Each number is 128 + 24 x the weight over the matrix's rms, rounded and kept within 0 to 255. Layers, rows and columns count from 0. Numbers have three digits each.

# down: layer 4 MLP down (transposed), 192x96, rms 0.154, rows 79-100, columns 0-95
# gate: layer 4 MLP gate, 192x96, rms 0.121, rows 80-100, columns 0-95
# up: layer 4 MLP up, 192x96, rms 0.112, rows 80-100, columns 0-95
down79:118160146108091095117164071089136096133123138132118187107164119098135140160132155101138112152167105095110129160157142075104129140191162152092101097123154145096092133114124140137152127152106122095147108155167124136154132139131150118127166163089122120132107114115104100106139137118148107122
gate80:161143156148156140122130136108111137099098141120105106116107119124112102114162155066149129127121115175119165142103145141146136123154073130204122141157147164128096144169074122082105082163159145171099121108097113162097106155137136127147126125111159146120119116075166163120112103150124111119
up80:094142131165098140074109144138113137129124153100116087085126132127117137106118134135133095097138132103085144130144156088184098093138129135167137093147123114115148143121121163134096161102138181171140135103146148153113130128129134122121118144115123115145112092153074112149144071166104093135
down80:111133140139122132112209122153126101145155096132079141099135131092114127135144098137126125109096178120122161092138112123128167139124142131148168147117079107114130120138106180118131100145125139107151190158116107103136140129126115147107103153167116128142159135120134102116101141083122098151
gate81:144114130137109150129124165089132135096147102161139112150142126124120121157125131127133131136085148133164090117140110154146134074146115138155115118145149135169082122155100127153148129142119146122154138112110131101109142140188100170080080128101129131080198122103102110119188145140146138124
up81:164119107123127182119157127100147114172100111129149098121134107143107128103132153153145117128120125103173135090135197097100117139146135157096078087111163112155112132138119110152168144148124103130124115144133136133185128140089142108149134082157143119149148153130099127139108097096106139117
down81:121102177169167146139101143119137117138136139086149098131157131117101115152130148120148119122142147114135142107180111122144127105124120080128144095116166150162130122095137159125103117124125142127141125111196164115099123122141098123103066089157136145131156104137121100124124094097129144094
gate82:141105092127120164154112113134136122108130131151082106102162120109073149150167085134085116108120102094143116164138156103177152106135112126138140090153170096165121120152118094123183101140168140175125092113131112131120094146112123109133127149116149114158100167110131142100130161135132148169
up82:155144130117114122132125112090149137107177094114114173143123117090148119113098154157142081098126135145122085104148125126129150177125193174103115134104137136128132172088140085113097113155103107066153160114130139123142157139131093111095143129154152104065119126115092148105097156109151165095
down82:152121111084139104099125058113126172143138177112082133112166130152110118114062099109136144120099154093095144133135110110148137146130144181137154127162136117158146128136120106132148171129150136066144152099146153158113173123095081110152154152108125181128106139127117135089139133094132125147
gate83:170122130132127100145127113127155145128149151155140151142158108129138137122125124110156150143144140116145141106100103146155129132090180142165161179094110108151128170107096105147127088100138149133117090109123124167098125133111119123078132115157090139111125136102127138130146110110140118152
up83:153126079161180095099151144132113173121123116106128114151132107131163118126137120166130118159172142155110110145094109102112063146102130152142162134142088124086112114142122115139156091127112147147126134149085080147091102119146128116137121106129116121143101136137097110110155152116132131134
down83:116072151131117128133152116129114123114129145114170122129129120166116103150118131152114083148163108115141158136128149133164123117156100149075157089160199129128129112122118141103122149113126139138101144127135134069135120166145127108160096097111158129093132111131114142150168089116143146090
gate84:162161102137133119128126122086132156122122166099132141102121127175125150148129095123139135123157085133146092136150153123116204122103128089105088101135105135150093124152142150142142143137126114101135100121106163126122142101137153163065173088135125134138159109102144136135122079133123108153
up84:079136109117089146125135112074138118153113113087133109152164087131133092110156136123102131120114094108127122125108157113110164146151160089090165149095153117108133124143158124099136135114087168083103127130114127141165085155074156176134127118105139140111112144129141139135126104086146122144
down84:130108138172140092148128139092123112105112156145182117067106137134139123128166116113150110115152130159138116132201104132121106147108090122152146131147108126078099107099118150136105115093178141090125107110153143100094106144168130146154096124108121152129153161141143127153142115122119090151
gate85:182107126094087122100113116086145079139147153140093136171140111113098195123112175103098117139170138128112120090124121124153139143138114113076110133143135097117132131127126103150125150148115110117116144135118129100135123128098123065117158082165150122117121101096124149138150144108156132133
up85:103108148134118176158109122116107106146072127139135172149127101181116144170129110133134114150090116135116080116151133133135108094134188141136146116095100110128141080119111143127121125103157105114136147126119133118151159135076126114118131122124150121122135146139151119167112118112131132139
down85:081175098122091132160117133121126130108128110110140126133105138157134128143127102152109127101104121131104122116124146109110132136153108096116166154161156154136101128153120163114142112158129141131167107118146092132135095116116177129083112161134131173088133152098174077149135101100134134159
gate86:122124114122123112129196094142143099141110143143152098142119129129124136142079079174118121086148132095138162117090126131138120119150192094119128102140137101143162112085095109127132189093163143145083161087134100111123103148157149139124143110135165156128109114172126115128136108135172138086
up86:127127141156120106136112116130173128138157140150112111146097105155117185101113063120134145095176116113147130154105146128152117137147104147114189129140141113099123127119176137134099097131095137150089145131079143139127122108126070171118168161085090116144124138126181161145101145115114099124
down86:108130103159172123126123101138113110131132128101072115133137142122142130145149149134159134089125067139095151113127137172137129180126127112147162120132148076154108129111156152125179104183150152122116112135148124102117106153137063144113096142115140075121101133151190104120095119119149143117
gate87:152131140127090181169135102157174146098142128136135113130154102134102123103145119208130119096121093117153103124080076122113131117161126149142129143126171111117134137175143116145140078147132166106099099138130109099085106136081135130099138141179111160133147116134127128080119121141175105122
up87:135089193145141107174126140149095129119129151063141139123115166108151144136142104136164138096136126124083085147155148107134097142106161129089109112126113114135162097110140121112146081146148104121125103125151153152137141120116077136138096120154166107104146139140113110088112125151126145112
down87:144101145123115084123116131102139116173119127125174123149117152135119102121103125156106161122133168133098146112157152121170106145128085120179134136158078157128129143106123119115137159139145125074151110065127127148130161071133121158148140098133094126168101111140126151088093115131117112147
gate88:143130115155146139121129152142149159101146124146082128150112096108132114148173144117109109124125106094108134122162161129168144118095152156159084109140126113114114141159141140087115106170119122142137138107163115137131127148157106072126117126159140116121161150075111178079132147138132140112
up88:164134105087118131131138081129094131122128151153118129120123118121123195119140117104120135103106112124142090134111105130159159146101142128109117120111118136158156157156153144129113131127107105115131138197136122137108111142133123099115134177129132095155157133137112126082088155124133138125
down88:115144121168117128123153103123112126121180153131130100100165105152187113086124120148101095135142129104138140142175118168098190143124123131124134107130136128124106163088100107153129148111109138137130123099138152135110133164111117091100117087113138109147124137102149128137124145118117141144
gate89:118134118149108102130126149156143156109121156086074123122124100135154103112129161119114151165133116109152124133114157098110128125140089116105091139119110152138137134130146116115119149132136185097084118097091113129148097226116115095152112157098101169130153158111137124111144133129170158133
up89:127124126125095118109138150115143163095134105148141135125058118157097144122159176155110126139123123099096131143091087147152107114163120126132151155112134131153112052142117153118171106115146117099124137109129173163149122149148109108092133136107129156142149103042117152140132083159120116124
down89:129135057067087125127159111143129134090135152124096083141108115166108121159131146099184097155109128168113118156083137163115091133143149119154165138121134148134126133173074120147130141166130132130110133111108138140171132092104134130094112100096137105108172138117116162136093146141139107108
gate90:165153157171141117145153124137139125108126143118145125144188121106115164104140119136150128113156158112144096136138087094112115134110143126118123143148122081129140138128118120097151130099112109124112145117126130153153058153157135128131167136143081123137124144108126156106148166142174124164
up90:147109119142132176157124162134118114091112105120141147132174117106110138086148117127166129105121120127136118126143100115110127143111097141122141135123160110066153128128112126137143167120154145139108116114136119131180110125128136145145122151138130185119154109129144108109097109128148136159
down90:147091110118140124128092141153165084156145129147101122123121174105100147135126138116111137154140158151098111096153157108149161144088115152130130133146144109120099142103132096125117163116107122114117094156157110098132124146105142128115161105145114117151123121175160106136128137123142143095
gate91:133126127128093113148138121152115130124135136146114164125151106166146141139134132115148152131189143192147117122114138116147108124120133128130142073126164133132113158100154103146175114115120149124110119138144130140158061131101137100121147106146078130125132146109095088095128161142144078116
up91:095157149087157111159144132100161143100119104163119097142092139124104117154146142107157110103131118126138136164180119112123135116114114103105127146165102139140119094149130117120114128151185140139112173086123129118130136134124132161133119141142141133114122126099141145113121163115123087149
down91:105124118120083107155155107097105173126130160130143114118134105158151147151130117165142103126152139142147110144106103131147153129135087130112137122104110080113149154124105078151165118078132145119167138129138129112144101136114144106125147122118120128151163093109127129153136149144135113162
gate92:130118100165105122138126091117142125136131093123095156129135136122137150132158181081158154120125179161125121072135128124162131114115158092149101119130135133141118095105142101098123117142120122124129156103141115141130140153130103118126126103159086107161127101129113149118128141123117121166
up92:135124123129129149131150143125151144139113066126150137166107107152104125104115170106131086158119140127090113124096139082143124147160132117158133121137071117118169089132121120116152143148139140160111167125147141136132118081147125153129098124117146118085168109090098128146144110130138147131
down92:149125136162164102179124136130125098136098093152141149127127130148121090138142137174131095107123123154145135103108132154117099119107101129138131123121156099143109128086106103140118132122136153103124138119127118115100107121150112145146114125093164132076131165143122097130182153151172169102
gate93:147120115120130177139135094088111075118096139117150128130127134094095166140116116114114117120120098106102132119138161122157142107161154150122126156135131143100095131151109149121137083104148156121155086121146187078110185100175145113124140124088113131132145141128141098125128106112156114166
up93:129131140103153125133133115113127157135174112120103111128072142134121129141140158086103127104157196099141117155079119129172122120120162119144186139167104079095135144080127130175099120127135077132125132125094137150140153115109148112136105143166166140126142128118139128144125093146165139095
down93:131143083119176129141095122132102166104178121133090144115140098147109141104172145161122091122107112128121177092099140099134090118133126141134106130151112119129131122136075109155097123131107105151145130107111110136154096112155187156147113103175125130151157105152161093121163151149114118140
gate94:077121132109153130140145114078135135114136110089132163185101161130084081172150176143122152128139113121123147189073068176097094107162081143110104149124128149120139117139099136158144106143131128105140128147133114128125140131111193160084114140136113165132133114096117107131132139181179135116
up94:092120150131156101117147167092169134119100120111122120139142141157094125184125144115150127088156135127127152136071153126169120154130115154147150113130150129154154132146104146094114175115101102135117167154089145089152104118124121148139114121069150124152130166099089141100121128155113074094
down94:117120100126133144155069109093124128125173090149226102139134117156170108176098136100162167117137121137149108168132128138107144116114102129120134115155100168155155110092104089152113103100140130156114116139153120117157136082126116108161120169129115109160091084105111167154112129127143113103
gate95:132172146121126145107185119126111132127114114115136103117154152115170157078121139212118120098105131142122114100174126112116106144160122103137149156130139082156099139138128097121125110119113153102126093091098136110120098145151111096113145091134123138119154137093123120155124139099127138119
up95:133127135113141106136129123108187124138131099172134079118104126154127165135130128111089132077101120160104131117123122144145113165135122115128150105158099154182123138144163148122074143146146147141088159156155138106125106106133122121187093147096120117137153145144081116089135132120130085137
down95:158078128115114081153163135160093171130091135132109159117160119134170136140130153136145141082140097121146102157131115163149064145111145111122086097124118133139142106110119116133167118138140098127127124146146130100139116158111107092153122163082136128131124125110122116141086146143146127176
gate96:104104185156133106130165130142135091131157136146072146073123099169106121156075138131135159113149176114120152113102145140127128153131091145134104174158137167150103156139098129118118151118130147086080170142086110104126155130122122129159111058132123150099137169129124135103119114115109115156
up96:107139132171153136161092143096138137155091149102077091148131149154089135141115154134099129124147133106126129158127161137091107108178143129148095157130126135135158126056163098112145141131112135114120141132132127161080140157078103136168126125165139138098127160123123133116117126139129091145
down96:110152184144180111147095104150134132145142113201127138127151123105126137104152138119107108153123159114112151093136112114137159104110134141100089134168146099084102137113138129189106094146139131119104161113142082180116140096093127142101132128091143139146102169107156099107101160141104123142
gate97:139117126127148153100178129135153110148155132176112088163134095145160103144112136100134096123125111159184153114125172148118114078169122115122141136162113129079157095143092099122125066149131124133121131116134132122136134131112129111137122133082129137082105105102172090146130128120146118149
up97:126203123152127154127094117160155128102156137132125142120141143115144147085093113177117133151129109161106131127116110125152125151129128084140090099151134112150115116129145087149137174096100122116080112093106121162119120134136150122141117136131119075132130175144149145122149107096112130158
down97:122103144146147151145122129114104139149173127154136172144130096116161115116112108117154141131133158093127146152115108125114134201107148100125077131115097151113141153135140123105121114145128163154094137094162107144104113129105125140131143084123164121142174112121104071092103116116133131149
gate98:162168160136149116091169155101129159108182131146122147100131116142074128093140144138113093081137165103119103110102085145107136135151110121112106145132100143094127141120122135135141142135125131129125141118123168139117151136158119130170121144134101088132108121081098104095165131115104087108
up98:138131157101098119133081135167095139128127133122128143103097119097091161183129174152131126149126087093174097173120090133156107118163120158138118148095107141103153114105139111101165157146141118081132149175109112075104153115136131103117116123144138120132158164126152133106113142127158099143
down98:171137146111141162169104127113138148147155133104122090107151125132105115111114142122127109135097152041104111134154143143134185102107109152106120138117102105121154192124127084130111125123124126146132155142072123116157139105094102103182128108117155145147116127156119152156114119164127128133
gate99:168105112117131135151123120132177144114122128102156109098101127092104165170121160112148117113119115121191084105099190121170159126173144099124116135137124161130133136105171109084105114151116111097163114149138169135136149170133109095129154118128136138137142109082127117089141159164095116113
up99:147105137123161140162142147109128134127119154154163121103129148135124091128134123090186082145139098159127145100157135123126137121147141097100147131117169111151093091098165087165142153090160168182136072102167126119105123131103126129119109103099136146126126117149099093162150110119106123162
down99:132137106097173121122133101102140112119098107158171125161122107099110126125154113111141098140136069141131165150143138130124083159128088144169149099158157078127106112115139145112158156131121111126119139141119163150171103166136125129175100122130133133115128174118078082138107103113125157117
gate100:110153112123151146107119113127149172106108098143121148139159121142138150122144085106138128113122147139152130158141137134107109106155141125130091116182114130135106175164090139111134096192105110084113119129123127109104087131123185167122125139140123122068113131079138119122144154124127141155
up100:156130128183153137133140141131102138100173135117086102100096150087152139164161141120135146106131141120125106120053119117111092121179149093119132181092182092087111162130154113130195107125132122121106087118135155144132090121123119113085144091133148103124158105140146127131169152119096119123
down100:097174126118148102101163128133113129137158165146089128104106117157094143149116148155147071113155127136150119115133085133093078092167124120117108122147115122122075153123092142150138109163167149149145158091094118124113094161160104177107137132170150110078139122096171159155129139095142178120